config.toml
d_model = 96
d_mlp = 256
norm = "rmsnorm"
norm_eps = 1e-05
init_std_qkv = 0.0371
optimizer = "muon_variant"
lr = 0.00229
lr_mult_up = 0.838
lr_mult_down = 0.7
beta1 = 0.93
lr_head = 0.00605
decay_fraction = 0.856
batch_tokens = [8192, 16384, 32768]
doc_mask = true
Each number is 200 + 30 x the weight over its row's rms, rounded and kept within 0 to 999. Layers, rows and columns count from 0. The size before them is the row's rms in percent of the matrix's.

# layer 7 attention query, 96x96, rms 0.129, rows 0-31, columns 0-95
103,215,235,208,228,155,204,198,192,174,218,260,128,184,213,225,217,231,193,223,187,217,233,181,224,179,203,191,243,204,200,196,200,249,131,236,233,193,204,242,196,214,235,241,203,168,213,209,187,222,180,219,174,186,207,221,186,189,241,222,196,229,229,182,252,213,199,180,251,184,161,238,201,228,195,134,186,199,204,186,218,236,251,207,264,197,230,185,225,277,148,182,180,141,155,225,231
070,231,185,172,175,194,212,151,241,234,151,227,187,229,176,202,191,213,188,218,198,188,165,210,138,197,203,245,156,205,169,239,189,207,181,211,161,211,199,219,212,195,200,264,232,192,179,215,186,200,221,219,210,251,230,149,222,233,219,205,248,225,221,212,202,202,160,143,191,170,227,227,186,269,165,170,152,186,171,194,246,200,156,223,216,155,229,214,213,232,229,195,283,256,191,163,173
117,151,232,208,142,216,204,245,154,230,210,235,210,167,177,179,226,193,207,193,221,247,229,207,245,184,174,153,187,170,211,161,239,170,254,235,241,182,211,175,191,176,183,157,184,228,183,196,232,199,198,198,207,204,195,225,169,197,193,222,127,179,151,163,213,175,292,225,186,168,217,191,205,149,232,177,233,210,233,210,221,184,226,176,226,215,195,184,130,184,174,205,151,208,217,247,175
122,200,221,206,130,254,240,236,224,235,224,202,188,155,212,195,173,223,176,152,161,198,196,261,182,174,193,157,164,170,183,167,221,173,253,189,204,210,200,218,213,246,210,180,220,219,216,299,204,250,180,206,208,234,158,196,211,205,150,181,168,207,216,232,212,193,221,229,176,217,216,162,160,203,186,236,191,184,182,197,198,200,293,232,197,194,192,150,195,197,259,178,214,194,176,188,211
121,177,238,203,178,145,191,209,194,198,258,171,221,224,217,176,284,195,227,169,198,206,259,185,202,156,239,181,225,204,195,179,223,181,193,184,216,178,177,237,199,205,184,154,152,237,211,158,183,245,186,208,192,160,194,231,228,190,208,224,176,185,148,207,215,242,256,184,240,259,187,191,247,193,211,210,259,205,210,258,225,191,246,225,193,202,199,235,237,230,193,162,215,133,202,242,191
110,171,246,218,222,195,231,193,180,201,149,302,209,128,182,160,207,193,202,191,193,222,266,221,224,184,169,216,220,227,225,165,232,188,176,232,198,203,211,144,196,258,203,222,205,201,218,201,210,172,189,216,171,200,245,137,141,204,191,234,182,186,170,200,214,217,197,180,224,155,183,202,194,157,195,202,227,202,229,146,222,217,198,235,257,217,196,163,129,201,220,199,169,182,186,238,220
117,254,176,182,254,195,197,143,233,164,227,180,192,251,204,202,172,216,205,205,209,133,156,154,175,221,200,226,214,210,163,211,155,223,177,159,180,208,170,238,190,207,200,188,225,170,240,221,166,204,202,214,217,194,198,198,256,158,195,178,246,206,241,214,202,187,110,220,192,229,185,209,200,241,170,233,173,196,208,231,160,196,188,206,151,178,212,216,281,232,169,211,229,209,220,138,206
111,195,200,196,217,166,182,164,182,200,169,191,197,228,187,196,266,216,202,190,206,222,153,227,172,190,196,220,199,174,211,238,184,218,232,209,200,205,221,240,178,220,241,237,154,204,161,122,231,192,207,252,181,178,157,196,159,231,208,124,195,206,188,164,228,240,162,161,255,236,187,218,214,224,170,223,181,182,214,233,241,215,203,193,202,264,242,181,243,187,263,148,184,255,216,178,205
105,177,243,228,193,182,170,224,204,208,221,258,128,214,182,218,211,167,198,214,216,200,212,173,175,242,186,263,146,202,218,186,179,219,239,170,213,177,224,231,201,135,203,238,136,175,233,216,209,230,214,160,171,168,198,119,172,236,221,203,154,233,197,219,181,194,190,176,167,206,209,199,220,195,186,204,210,204,164,252,172,228,231,243,186,222,200,202,234,157,244,203,169,205,249,241,153
109,218,210,186,192,210,156,242,181,226,197,212,227,249,173,205,237,187,192,227,183,209,158,213,185,235,244,173,171,263,190,260,242,229,227,218,224,217,160,227,199,201,216,178,196,213,223,200,220,252,195,206,218,238,168,183,231,198,170,201,204,180,200,197,171,205,231,248,239,186,216,208,185,151,221,175,192,231,197,260,193,191,311,258,136,200,172,186,159,169,165,201,195,180,196,234,242
098,187,217,207,185,206,231,267,219,223,197,189,209,156,150,208,245,173,216,262,178,182,209,221,180,168,196,187,256,133,211,227,217,193,213,194,183,213,189,219,179,206,218,192,185,185,220,231,224,242,238,236,228,187,236,217,205,169,233,218,131,224,224,227,208,140,193,180,161,175,194,208,212,218,206,159,187,215,232,196,232,202,278,145,198,157,207,235,208,197,182,200,275,277,219,200,200
119,198,193,198,217,218,196,209,204,191,141,175,208,159,183,198,178,237,216,296,189,157,186,164,254,192,205,205,196,217,181,237,218,178,231,228,243,172,180,238,197,227,194,181,212,230,192,193,161,134,222,231,121,249,178,152,261,201,183,242,198,212,170,202,170,237,161,219,214,190,234,158,206,191,188,164,172,223,189,208,223,204,201,168,150,216,248,192,168,235,161,176,199,223,224,227,238
098,179,181,203,212,167,246,199,203,216,208,193,219,184,154,178,235,260,195,170,156,179,212,289,191,229,129,181,268,211,176,230,176,220,178,172,162,257,222,226,212,197,216,214,216,165,210,224,189,198,167,192,185,153,153,170,237,241,156,216,234,176,196,199,197,220,207,178,222,233,169,202,219,173,223,197,173,155,231,147,205,166,200,225,208,242,230,200,217,276,196,195,244,187,223,213,191
113,188,209,213,206,249,244,148,217,207,205,229,208,170,241,142,146,162,186,188,182,207,224,136,169,191,223,283,183,203,176,229,216,208,211,244,220,220,217,188,213,201,202,202,216,229,187,219,189,172,183,162,178,210,157,229,223,195,172,165,250,167,179,229,213,218,192,187,169,228,195,178,187,128,232,168,170,176,236,187,161,236,243,234,190,230,156,222,185,265,196,161,178,221,197,149,227
103,161,173,209,226,183,195,191,219,193,191,209,197,337,169,240,228,129,213,253,184,232,215,218,182,211,181,182,228,179,198,167,195,170,178,221,216,194,203,172,189,162,205,271,166,194,175,206,243,200,241,172,205,239,168,176,247,198,221,167,215,192,234,214,226,213,197,211,197,206,207,180,225,220,166,186,182,187,218,207,241,200,190,204,222,235,228,190,209,189,118,195,254,258,206,221,196
109,197,235,249,190,224,172,204,162,221,222,174,209,207,193,189,250,204,184,271,193,189,191,184,160,160,194,123,247,199,213,175,240,161,186,200,161,196,166,183,177,180,178,188,193,205,212,239,198,166,218,184,233,189,184,201,149,188,169,175,181,210,186,199,157,164,197,194,211,217,209,167,195,148,146,164,231,216,144,218,192,188,249,161,216,181,198,158,187,210,259,154,184,233,214,168,108
092,186,244,237,203,187,226,207,208,208,140,214,239,214,168,175,169,180,168,235,234,241,142,208,210,185,185,194,168,267,232,177,253,227,180,216,247,211,187,184,220,218,182,167,182,211,201,226,181,192,211,181,215,288,185,199,205,195,189,162,157,218,156,245,254,208,158,217,220,218,188,199,234,216,167,232,232,207,185,210,201,189,225,98,201,221,197,190,226,161,202,218,243,229,224,177,237
099,189,220,208,162,189,195,187,190,194,104,213,188,218,133,210,158,255,183,205,185,205,203,222,190,250,257,195,145,200,226,192,196,184,174,195,182,207,154,182,197,193,205,206,205,193,188,198,218,207,179,192,209,196,270,156,251,171,187,207,235,250,184,230,184,190,120,184,188,198,184,166,187,204,203,251,182,174,274,189,170,198,226,187,209,261,228,212,213,160,253,209,244,195,181,245,214
109,243,206,211,202,187,206,233,226,203,245,178,215,135,225,214,242,181,218,213,236,210,159,159,203,174,194,211,219,138,190,165,199,192,228,210,258,226,186,157,228,224,175,161,232,185,188,203,240,219,221,169,169,198,282,235,204,232,197,242,240,245,167,177,166,156,228,167,162,162,177,184,223,185,245,199,239,200,228,247,241,176,194,249,182,255,204,210,169,242,211,203,195,194,165,210,180
114,203,271,178,194,193,208,210,169,188,194,177,210,190,238,194,217,208,187,229,252,216,283,199,131,218,191,294,173,244,199,199,212,175,220,196,176,242,172,169,225,208,200,184,186,193,209,166,186,237,206,239,220,214,178,210,160,169,152,193,116,251,192,195,202,176,247,215,207,231,224,177,214,193,174,197,219,208,203,174,179,159,146,179,210,205,188,136,196,158,223,168,194,220,208,233,172
109,171,166,232,174,198,211,238,193,165,184,158,213,176,160,265,175,173,192,226,196,247,214,186,169,169,226,212,202,182,233,203,213,209,191,209,174,235,230,193,202,219,217,194,185,176,122,206,204,244,179,186,222,185,188,164,200,150,190,184,223,156,207,230,222,196,191,200,237,168,207,211,204,256,199,187,172,217,179,156,243,198,191,308,158,224,186,197,196,174,225,179,253,212,218,295,185
103,250,198,168,218,207,184,217,218,236,194,251,218,191,243,191,150,274,235,222,224,133,229,215,199,178,202,179,192,162,222,233,202,203,198,240,211,172,165,174,172,208,233,229,224,213,231,239,242,262,148,173,231,251,227,175,211,155,169,202,190,173,220,214,221,215,165,202,199,204,221,248,185,205,142,147,174,222,190,152,206,240,190,225,211,192,221,202,237,250,228,225,212,235,226,193,159
107,188,139,195,210,174,274,187,192,194,195,184,190,229,174,233,171,167,215,197,186,178,234,217,186,226,182,284,214,179,217,219,226,200,229,182,197,169,166,151,172,218,185,210,228,223,166,249,217,192,182,258,149,196,243,174,215,236,186,192,185,178,187,230,227,221,135,260,217,224,219,160,210,220,214,141,187,176,216,175,209,204,209,217,267,231,185,206,230,250,267,176,192,167,198,194,216
105,152,226,237,205,228,224,185,184,151,191,216,216,186,150,208,264,145,189,199,200,162,131,238,165,172,223,169,228,221,207,156,189,188,188,193,195,192,201,277,204,256,208,218,205,163,226,187,212,158,165,225,222,210,183,173,277,225,147,198,234,226,235,213,217,228,165,200,214,194,208,253,233,176,186,216,211,193,232,173,171,197,158,209,219,220,184,222,221,217,177,199,184,161,235,133,183
105,197,205,217,185,172,172,208,229,140,211,229,213,282,170,204,160,184,172,165,177,176,196,199,147,218,166,227,232,203,167,169,232,196,215,213,207,198,142,180,190,252,211,223,204,178,207,157,233,297,201,231,164,189,255,190,237,210,180,255,153,167,183,190,212,172,205,209,173,183,158,221,218,225,216,246,173,203,156,168,180,200,212,167,182,218,199,203,193,237,129,213,173,193,209,162,210
106,229,192,218,190,194,227,213,203,173,128,172,188,245,150,182,165,139,216,232,218,190,240,158,236,222,212,169,247,250,203,146,221,179,227,201,205,201,186,249,179,220,192,194,189,233,188,218,214,192,213,174,219,189,172,209,230,162,239,204,134,157,206,194,227,212,209,196,199,222,165,217,185,215,211,192,192,201,202,224,132,224,232,212,199,158,178,223,236,266,250,185,205,154,184,168,115
119,196,158,194,160,161,251,188,217,208,252,237,216,183,163,186,235,208,217,217,213,202,195,241,132,216,191,204,200,179,197,160,180,220,188,193,241,237,220,184,194,165,175,174,241,198,196,167,158,143,220,183,190,154,157,237,307,217,154,257,203,185,214,174,196,167,214,216,233,176,200,236,201,224,195,146,205,183,182,191,232,213,241,222,144,205,216,175,170,174,178,214,169,239,180,200,220
101,204,206,190,117,189,246,259,203,185,223,208,213,179,193,196,210,169,210,220,187,213,223,209,189,194,214,183,168,215,248,215,235,191,255,229,179,191,154,244,201,262,198,155,220,191,225,105,156,200,236,234,186,177,249,147,209,193,217,184,189,128,179,210,205,159,192,172,182,213,188,192,225,208,154,174,240,218,244,197,182,197,173,191,178,238,238,202,174,167,224,251,207,168,208,177,228
110,223,247,195,286,199,239,165,181,206,165,221,199,190,179,211,209,280,228,256,192,221,131,215,183,261,187,212,185,151,179,178,210,199,240,239,167,216,217,211,198,175,184,197,223,161,140,220,212,167,183,251,198,213,283,186,176,190,186,212,212,207,195,241,212,239,177,190,209,180,196,231,226,201,155,231,189,212,175,165,209,222,230,233,184,206,209,171,207,154,197,180,237,260,200,194,201
114,167,211,175,214,199,172,225,215,221,216,179,177,172,262,178,169,223,191,236,164,213,145,205,205,203,174,258,226,200,198,141,211,169,197,218,202,229,192,163,173,186,209,213,184,183,184,259,210,216,225,189,206,171,158,185,253,150,184,207,149,164,205,195,164,251,207,186,211,187,171,204,190,189,197,208,189,222,211,167,218,186,108,201,194,193,196,284,198,88,192,181,172,190,203,207,219
110,208,182,232,169,206,221,206,147,192,201,204,206,226,198,202,261,210,198,246,193,185,249,245,210,145,218,215,131,180,220,142,202,190,194,186,198,176,174,170,215,212,195,186,204,211,241,168,233,220,295,229,179,203,233,230,267,241,228,222,186,188,225,197,192,211,220,181,217,194,216,243,182,185,265,227,216,185,195,205,196,188,224,225,200,199,159,225,200,188,256,219,162,219,228,104,196
096,191,196,233,166,213,148,151,251,207,191,243,212,179,237,192,116,172,148,238,250,180,249,221,205,206,214,167,223,181,181,198,207,165,177,194,172,171,182,280,146,180,194,213,222,187,230,199,241,188,257,205,190,168,231,202,198,172,212,190,143,190,206,204,163,196,153,180,203,171,189,181,234,208,226,159,172,201,175,200,187,218,160,275,176,212,191,195,207,246,206,170,221,218,226,158,193
# layer 7 attention key, 96x96, rms 0.132, rows 0-31, columns 0-95
081,168,230,223,159,201,199,157,167,213,171,270,254,185,158,203,181,199,130,207,227,244,184,183,242,218,220,190,276,207,228,215,187,172,191,193,219,191,228,177,228,180,172,198,176,191,185,175,243,216,244,218,208,210,172,178,239,208,216,197,224,178,126,240,174,251,224,206,221,186,175,213,214,153,221,219,177,166,213,205,212,196,245,242,181,205,220,197,152,233,163,190,149,138,246,200,195
044,207,223,234,185,166,234,202,158,186,159,201,240,165,169,246,196,227,232,234,215,249,156,234,199,162,193,224,213,243,189,146,204,215,230,200,210,182,194,149,186,202,189,154,221,238,182,184,171,182,259,200,143,190,219,191,230,233,156,212,176,178,162,244,182,236,226,216,200,256,177,222,170,244,212,182,230,194,186,156,209,175,213,236,196,205,205,189,186,188,175,224,95,242,208,224,211
087,205,200,196,267,183,180,165,218,201,234,234,194,298,190,198,173,215,163,164,198,211,185,173,234,236,231,165,218,189,209,216,214,192,182,173,170,226,211,235,225,191,191,125,171,185,221,214,233,204,194,255,212,220,209,229,223,107,180,261,223,197,171,220,205,211,167,157,201,179,203,164,162,221,159,247,231,190,228,258,200,237,189,213,177,205,156,189,238,227,181,190,233,183,202,199,184
107,168,205,190,174,177,202,244,186,139,192,186,218,179,205,249,171,209,242,180,238,191,215,271,195,136,152,156,188,157,184,155,200,189,269,157,237,186,177,185,203,214,218,194,206,203,172,177,201,267,210,203,204,197,181,203,209,162,227,163,161,197,178,138,164,188,188,159,214,226,232,188,229,236,149,247,194,182,198,205,214,205,264,197,225,170,191,164,197,204,220,234,262,229,202,177,213
087,155,235,205,213,252,164,201,196,219,190,306,202,186,175,179,214,226,210,229,200,204,231,202,203,165,198,198,211,182,192,216,216,179,207,200,250,149,151,216,192,196,189,271,193,185,199,158,219,189,177,209,158,170,204,184,199,222,219,230,205,158,163,166,148,225,220,219,162,184,171,195,198,212,202,179,215,172,196,154,194,243,253,173,279,219,208,225,260,220,183,236,196,151,234,223,148
128,115,218,268,174,216,198,189,169,201,170,237,247,109,185,176,195,224,181,223,220,217,208,194,173,140,192,253,247,211,184,184,212,186,211,235,217,168,210,212,210,167,208,192,196,193,154,168,190,193,177,193,169,201,220,200,197,218,174,233,205,217,120,189,155,231,243,236,217,150,149,173,192,183,196,208,183,200,179,150,219,224,228,215,262,225,201,190,227,195,238,237,193,172,221,215,208
147,248,174,145,239,207,188,190,237,197,232,187,165,295,208,225,184,186,202,192,190,170,202,196,210,253,190,223,241,213,222,239,166,217,137,197,179,236,201,229,184,177,209,210,180,181,244,221,234,194,233,231,209,226,215,191,227,135,245,198,266,211,240,249,224,196,165,150,194,235,230,241,217,218,180,217,205,201,188,261,185,214,176,217,181,180,216,191,222,260,188,187,259,194,199,170,198
102,201,236,249,190,192,170,148,187,173,190,182,189,245,168,226,232,218,208,170,221,230,143,150,243,179,205,176,229,167,220,186,185,191,204,199,228,183,168,218,225,245,148,189,177,243,233,190,144,209,194,235,221,200,152,212,183,220,232,193,200,207,209,278,220,223,202,258,152,256,184,201,182,218,191,213,159,210,207,202,244,226,179,213,238,159,255,182,216,194,221,268,180,252,185,175,196
101,205,199,204,196,174,166,211,218,227,220,231,294,237,190,243,231,192,201,234,226,213,158,195,171,195,186,266,176,181,200,194,191,192,199,128,224,213,209,265,170,181,148,190,231,223,182,196,135,199,209,156,194,193,184,155,212,259,197,177,159,192,203,164,230,224,213,236,209,196,195,171,187,207,218,222,222,214,158,241,164,223,223,233,200,193,218,209,275,194,208,170,179,222,159,251,154
119,185,254,224,232,240,181,208,201,170,179,175,199,234,171,236,222,192,244,201,185,187,187,237,175,287,218,183,178,275,191,219,266,154,213,188,211,207,215,228,228,199,218,199,220,193,195,210,142,197,164,189,181,195,185,230,236,181,220,176,224,185,160,246,194,169,234,180,199,205,219,218,221,165,186,180,213,203,204,222,162,216,287,243,191,233,184,188,151,142,146,192,189,228,200,239,238
111,211,239,194,212,194,220,211,187,166,223,186,226,172,119,199,221,209,181,245,245,196,226,196,206,183,221,211,245,185,227,227,184,199,224,201,159,184,191,229,215,198,192,146,184,154,214,185,147,215,236,226,192,173,222,222,227,156,182,247,156,183,164,223,200,229,178,206,198,169,203,150,145,240,216,197,164,207,220,217,240,167,273,174,171,258,160,249,213,198,196,183,232,270,194,156,232
111,211,195,253,211,163,226,192,189,229,190,244,208,175,212,237,242,232,178,288,188,187,179,184,231,222,181,225,191,199,200,236,226,197,268,251,207,242,195,215,228,227,219,222,188,244,220,196,218,157,240,228,261,244,192,186,230,210,213,259,208,159,165,239,222,151,157,177,208,247,210,181,220,193,204,154,185,160,174,250,209,239,225,178,161,183,174,194,161,228,195,204,158,212,205,226,193
096,202,226,242,221,213,245,188,238,203,185,163,183,184,152,231,240,267,159,219,209,223,217,280,230,194,181,212,267,201,178,228,150,169,201,196,166,183,214,223,228,218,180,195,189,164,198,162,236,193,145,176,225,141,185,185,240,224,196,208,242,249,225,181,197,203,229,200,213,219,240,187,227,158,183,190,168,222,211,131,199,181,191,201,179,190,184,207,182,279,212,235,246,202,167,187,202
109,229,266,179,226,204,247,191,197,222,181,206,193,175,222,207,170,182,262,201,250,215,245,182,175,213,197,271,179,172,193,209,222,161,213,209,277,190,228,179,155,206,226,210,231,241,211,216,220,166,197,201,198,194,195,230,187,208,203,157,256,197,235,197,198,235,197,188,219,299,189,198,208,130,208,154,181,257,219,197,192,178,239,190,179,218,192,204,222,272,186,206,173,232,180,193,203
110,207,207,183,220,184,215,156,209,190,189,230,172,296,171,195,180,164,236,248,183,217,238,198,154,245,185,187,227,126,174,176,186,222,198,205,226,217,194,213,187,119,220,206,205,211,230,186,146,235,180,182,174,200,192,169,257,204,178,246,222,199,179,249,183,208,202,177,221,151,199,167,153,194,174,193,159,247,214,248,219,221,189,198,234,198,154,250,192,189,175,209,244,201,167,190,230
112,204,256,189,223,192,177,190,226,167,203,193,191,207,201,200,224,220,214,224,193,184,174,205,165,178,180,169,215,228,184,173,216,216,239,179,173,217,209,182,260,229,246,196,216,200,233,202,181,179,177,182,192,147,189,204,145,222,216,265,207,234,201,142,211,191,179,239,236,237,202,150,201,172,177,198,174,199,154,245,188,221,216,164,217,245,202,120,201,157,238,199,133,240,151,149,266
095,172,209,215,203,214,265,220,204,225,183,168,184,205,197,166,163,155,185,232,130,194,207,235,185,169,235,231,181,242,207,150,221,195,165,198,258,160,220,217,181,177,206,190,186,224,205,180,195,195,173,162,194,288,185,197,194,191,196,191,164,201,261,190,207,204,202,199,184,188,227,173,132,218,186,255,174,184,211,190,217,217,238,106,196,179,184,184,233,163,177,161,207,215,160,236,249
107,193,198,212,212,183,181,179,208,202,107,209,199,159,169,193,176,235,188,196,216,207,201,202,200,238,187,199,143,194,197,154,146,202,169,227,169,175,217,214,227,226,204,220,176,210,243,199,128,220,188,164,185,231,280,171,241,163,222,182,216,167,179,220,228,228,153,207,226,183,216,143,207,255,203,242,158,182,258,220,168,218,227,202,181,169,215,204,209,177,227,204,221,124,212,229,214
108,167,220,180,171,242,205,204,161,188,219,146,216,170,209,225,231,220,186,238,164,214,173,166,254,154,255,215,212,139,169,200,199,202,184,222,244,232,214,169,171,227,202,207,237,189,220,170,165,181,171,137,241,163,281,245,228,212,168,223,227,178,196,170,233,208,217,208,238,170,210,244,212,194,208,196,187,188,199,223,178,167,233,233,179,161,198,183,135,246,232,190,171,241,223,207,197
123,189,227,231,201,199,202,240,193,217,212,154,238,175,226,206,191,186,220,188,176,241,243,243,169,220,251,264,188,211,192,190,205,224,232,165,185,232,202,161,193,201,184,205,236,173,192,228,190,233,251,246,196,218,195,190,179,189,223,206,112,210,227,229,217,204,217,239,170,280,211,167,168,233,234,184,214,212,173,157,202,181,180,137,221,176,228,156,155,138,240,234,152,219,201,189,202
104,198,119,182,200,193,224,252,206,194,203,150,208,163,178,244,177,174,217,218,190,246,195,213,185,201,192,211,166,195,210,190,179,166,265,229,227,254,173,193,150,229,190,178,260,176,249,221,180,243,190,201,196,184,172,169,200,220,210,184,227,220,194,231,184,216,179,233,178,193,263,243,201,227,239,176,239,194,190,168,256,171,208,290,215,204,232,220,186,161,183,193,194,212,185,242,250
123,160,194,235,267,190,159,166,166,194,208,217,201,185,230,125,175,242,146,242,208,168,218,198,200,203,182,184,188,191,241,216,186,226,224,203,198,154,219,196,235,226,224,152,172,199,211,204,165,246,192,178,160,216,237,185,172,142,208,221,181,192,135,203,219,228,149,189,201,197,175,177,191,237,146,201,212,186,188,173,184,199,214,247,171,216,184,251,280,225,207,202,222,163,232,158,161
103,208,157,195,156,234,221,204,196,170,180,195,176,200,150,205,196,184,213,220,221,154,211,173,191,218,203,259,185,164,250,227,221,220,222,198,205,199,252,161,224,138,210,188,201,237,219,179,223,199,191,226,236,184,221,188,234,203,238,186,195,225,198,192,189,208,149,245,232,199,162,140,221,238,250,153,160,227,212,186,227,169,233,227,260,188,142,205,217,272,248,216,269,191,199,213,211
110,191,281,148,224,192,197,245,213,192,175,210,198,174,167,238,262,153,156,214,186,198,175,248,168,168,152,176,236,202,229,175,232,227,154,179,193,219,230,239,203,258,251,217,221,190,172,191,229,177,163,248,192,237,211,180,268,227,227,139,239,219,179,205,193,219,157,225,193,189,221,236,197,164,203,183,181,206,201,160,215,188,154,211,196,197,236,196,191,238,178,217,205,196,184,154,183
109,206,203,202,219,181,172,249,206,182,235,174,171,220,161,196,133,187,251,177,197,163,182,213,164,164,209,193,209,190,206,190,211,209,160,204,203,221,230,187,181,251,206,208,184,176,222,215,167,302,194,222,217,176,266,157,218,237,224,187,161,210,204,228,183,226,246,204,221,196,205,213,200,222,212,238,309,210,170,162,225,185,215,150,189,232,196,194,219,241,145,192,176,171,221,216,185
107,159,178,151,204,216,214,245,192,217,100,182,204,199,156,147,186,104,193,237,226,130,177,156,208,221,201,179,239,201,217,163,218,224,199,170,214,162,194,235,214,201,200,199,189,239,215,183,206,197,206,159,215,222,182,211,198,146,193,167,183,229,158,176,217,181,214,180,200,215,217,242,189,212,181,197,219,198,251,233,192,261,220,213,173,211,167,206,227,230,238,196,233,142,193,192,236
106,229,199,206,190,221,233,218,235,185,253,244,229,190,156,206,196,211,228,202,191,174,191,249,144,173,168,193,194,220,199,155,161,184,226,184,225,202,178,147,236,239,170,148,174,198,210,213,228,166,218,214,212,178,173,196,310,212,169,189,185,182,201,203,203,226,232,172,195,182,175,232,216,228,205,132,179,228,198,188,261,235,203,214,125,211,216,192,205,150,208,223,147,200,244,200,176
110,234,193,223,124,192,237,269,214,181,224,151,246,208,195,189,188,187,242,222,200,210,266,222,214,207,179,204,201,187,188,217,201,172,264,283,210,219,245,227,216,265,207,155,245,220,149,218,169,179,216,197,206,195,241,175,191,175,167,226,185,201,258,232,215,177,178,173,247,203,182,223,186,184,192,206,200,187,229,153,212,139,175,180,197,180,237,193,167,224,188,171,185,193,181,196,167
101,175,249,231,243,218,244,141,226,209,183,219,258,187,160,201,178,252,188,237,187,217,190,229,220,232,259,165,189,171,147,187,263,211,212,240,199,191,214,223,222,169,179,214,189,137,261,194,204,141,184,231,192,200,190,161,226,197,205,204,212,207,165,259,231,174,218,233,195,202,197,207,202,220,196,230,218,175,203,176,201,174,243,233,186,206,246,190,236,153,209,236,235,253,252,212,194
112,204,186,220,193,217,163,232,171,196,173,238,188,212,286,224,150,238,191,248,225,222,167,201,207,194,232,220,244,195,195,148,246,205,181,170,188,147,208,160,197,185,242,186,245,174,231,192,185,210,204,226,210,180,175,174,218,146,193,206,157,227,247,186,219,206,197,187,180,181,152,216,211,234,250,158,183,200,199,158,223,217,179,187,172,204,200,319,211,170,181,218,212,235,232,184,216
108,181,229,176,223,178,211,211,252,188,210,225,180,255,204,197,197,206,204,243,209,185,235,259,228,178,185,193,158,164,189,137,196,225,167,227,215,191,241,171,175,191,244,191,196,204,201,209,178,225,284,228,173,220,187,214,239,195,159,197,164,200,205,179,223,178,184,187,187,190,183,266,223,208,267,244,230,207,197,182,250,195,215,265,243,228,254,207,173,207,266,190,184,231,176,151,223
108,206,243,199,179,209,184,188,138,168,203,212,194,163,230,242,165,174,247,202,198,181,218,237,238,215,193,193,209,159,221,233,162,188,214,195,223,232,200,239,217,238,244,201,228,155,210,212,153,187,279,211,223,189,286,195,180,219,171,213,148,213,250,198,200,249,175,158,211,245,204,202,178,187,225,150,232,226,142,206,238,212,192,236,209,226,194,191,268,238,200,217,168,216,200,191,213
# layer 7 attention value, 96x96, rms 0.159, rows 0-4, columns 0-95
077,197,221,242,216,196,203,192,202,206,182,191,188,226,180,198,233,171,234,207,215,199,216,217,201,161,172,155,207,211,126,139,250,111,181,106,201,216,209,173,187,187,234,208,211,143,227,236,263,197,257,192,176,194,219,188,159,169,196,184,165,212,165,199,196,228,223,199,216,223,223,195,181,219,217,228,231,153,219,226,202,227,197,220,226,254,169,191,235,202,252,203,249,196,161,200,224
087,153,193,246,194,227,246,208,238,188,177,178,184,173,195,205,203,206,201,230,219,179,208,231,221,223,273,239,172,210,197,157,166,186,210,145,202,183,123,195,182,199,152,198,138,202,145,222,246,208,202,204,108,234,207,230,199,173,182,179,214,186,204,179,155,192,257,208,155,173,171,222,216,195,208,217,189,280,195,185,202,185,214,179,176,153,203,238,212,227,181,207,200,183,158,186,229
088,157,176,166,181,154,214,167,235,190,192,228,182,265,181,204,182,210,215,196,191,247,210,265,175,184,217,185,234,260,224,211,254,260,222,174,147,172,163,210,253,194,210,219,206,180,144,179,153,217,182,209,282,223,233,216,187,200,194,201,182,232,200,222,212,140,173,224,219,179,220,149,225,195,203,207,180,226,200,180,162,231,242,181,208,163,231,181,259,211,178,204,187,179,183,222,222
076,278,195,240,181,268,175,193,139,181,209,212,179,126,177,153,255,217,209,192,254,207,231,206,192,188,177,268,208,229,251,217,208,223,193,178,203,210,168,169,181,191,208,205,229,201,185,235,212,152,154,211,197,196,218,186,220,191,186,220,178,153,214,191,163,222,209,186,204,193,173,202,253,240,199,193,203,236,207,200,198,262,212,175,163,159,217,180,215,211,247,161,171,263,176,240,194
079,210,277,224,232,197,255,183,261,177,205,137,207,260,221,183,205,179,228,210,188,217,207,210,195,237,162,190,169,217,185,204,253,230,216,195,178,177,174,195,212,213,163,185,147,214,197,207,203,211,207,170,202,200,216,225,209,191,224,228,237,200,175,169,224,147,183,197,266,209,188,180,198,144,213,193,176,246,192,156,219,266,226,226,213,250,278,179,204,161,201,233,230,232,222,168,237
# layer 7 attention output (transposed), 96x96, rms 0.133, rows 0-3, columns 0-95
108,184,171,197,225,144,217,182,189,221,189,178,219,169,219,177,179,248,186,212,194,211,184,179,270,174,196,213,214,203,175,166,241,185,233,160,186,225,173,158,186,158,191,175,184,196,232,151,182,176,197,252,206,200,159,178,237,153,209,243,165,197,304,215,203,252,227,232,233,211,172,176,196,211,204,220,182,183,246,152,213,197,245,193,198,226,248,197,214,224,227,212,221,218,223,116,192
099,204,217,202,226,220,251,157,188,101,218,189,219,144,201,208,225,258,176,189,155,185,211,167,196,215,196,228,164,212,184,212,225,189,169,197,223,222,217,235,267,209,192,232,165,202,241,202,178,182,119,190,173,190,185,211,165,157,182,232,202,189,229,191,191,231,194,222,182,198,186,197,262,207,244,223,259,237,222,152,221,220,181,252,242,181,197,165,175,210,207,184,190,220,204,262,213
108,225,221,184,280,201,132,175,211,230,198,168,147,242,160,240,259,195,200,224,218,188,183,183,201,246,225,163,246,192,186,197,213,222,173,200,200,202,181,251,255,176,184,174,227,176,194,170,172,174,158,191,155,232,129,192,168,203,193,206,186,221,253,190,193,203,208,219,243,169,205,242,197,173,221,203,200,178,192,206,233,208,176,210,206,180,177,167,191,171,256,215,207,194,179,170,291
090,207,184,283,147,197,210,230,182,162,198,190,221,189,214,175,205,231,246,231,203,215,183,208,233,225,263,182,224,232,190,249,225,143,236,223,187,190,255,215,218,172,189,193,211,203,203,218,161,186,241,194,210,204,189,248,167,218,171,172,121,276,155,210,183,220,198,191,215,187,200,216,223,238,224,190,171,209,228,197,148,252,145,228,186,247,243,169,223,199,183,209,175,188,220,169,197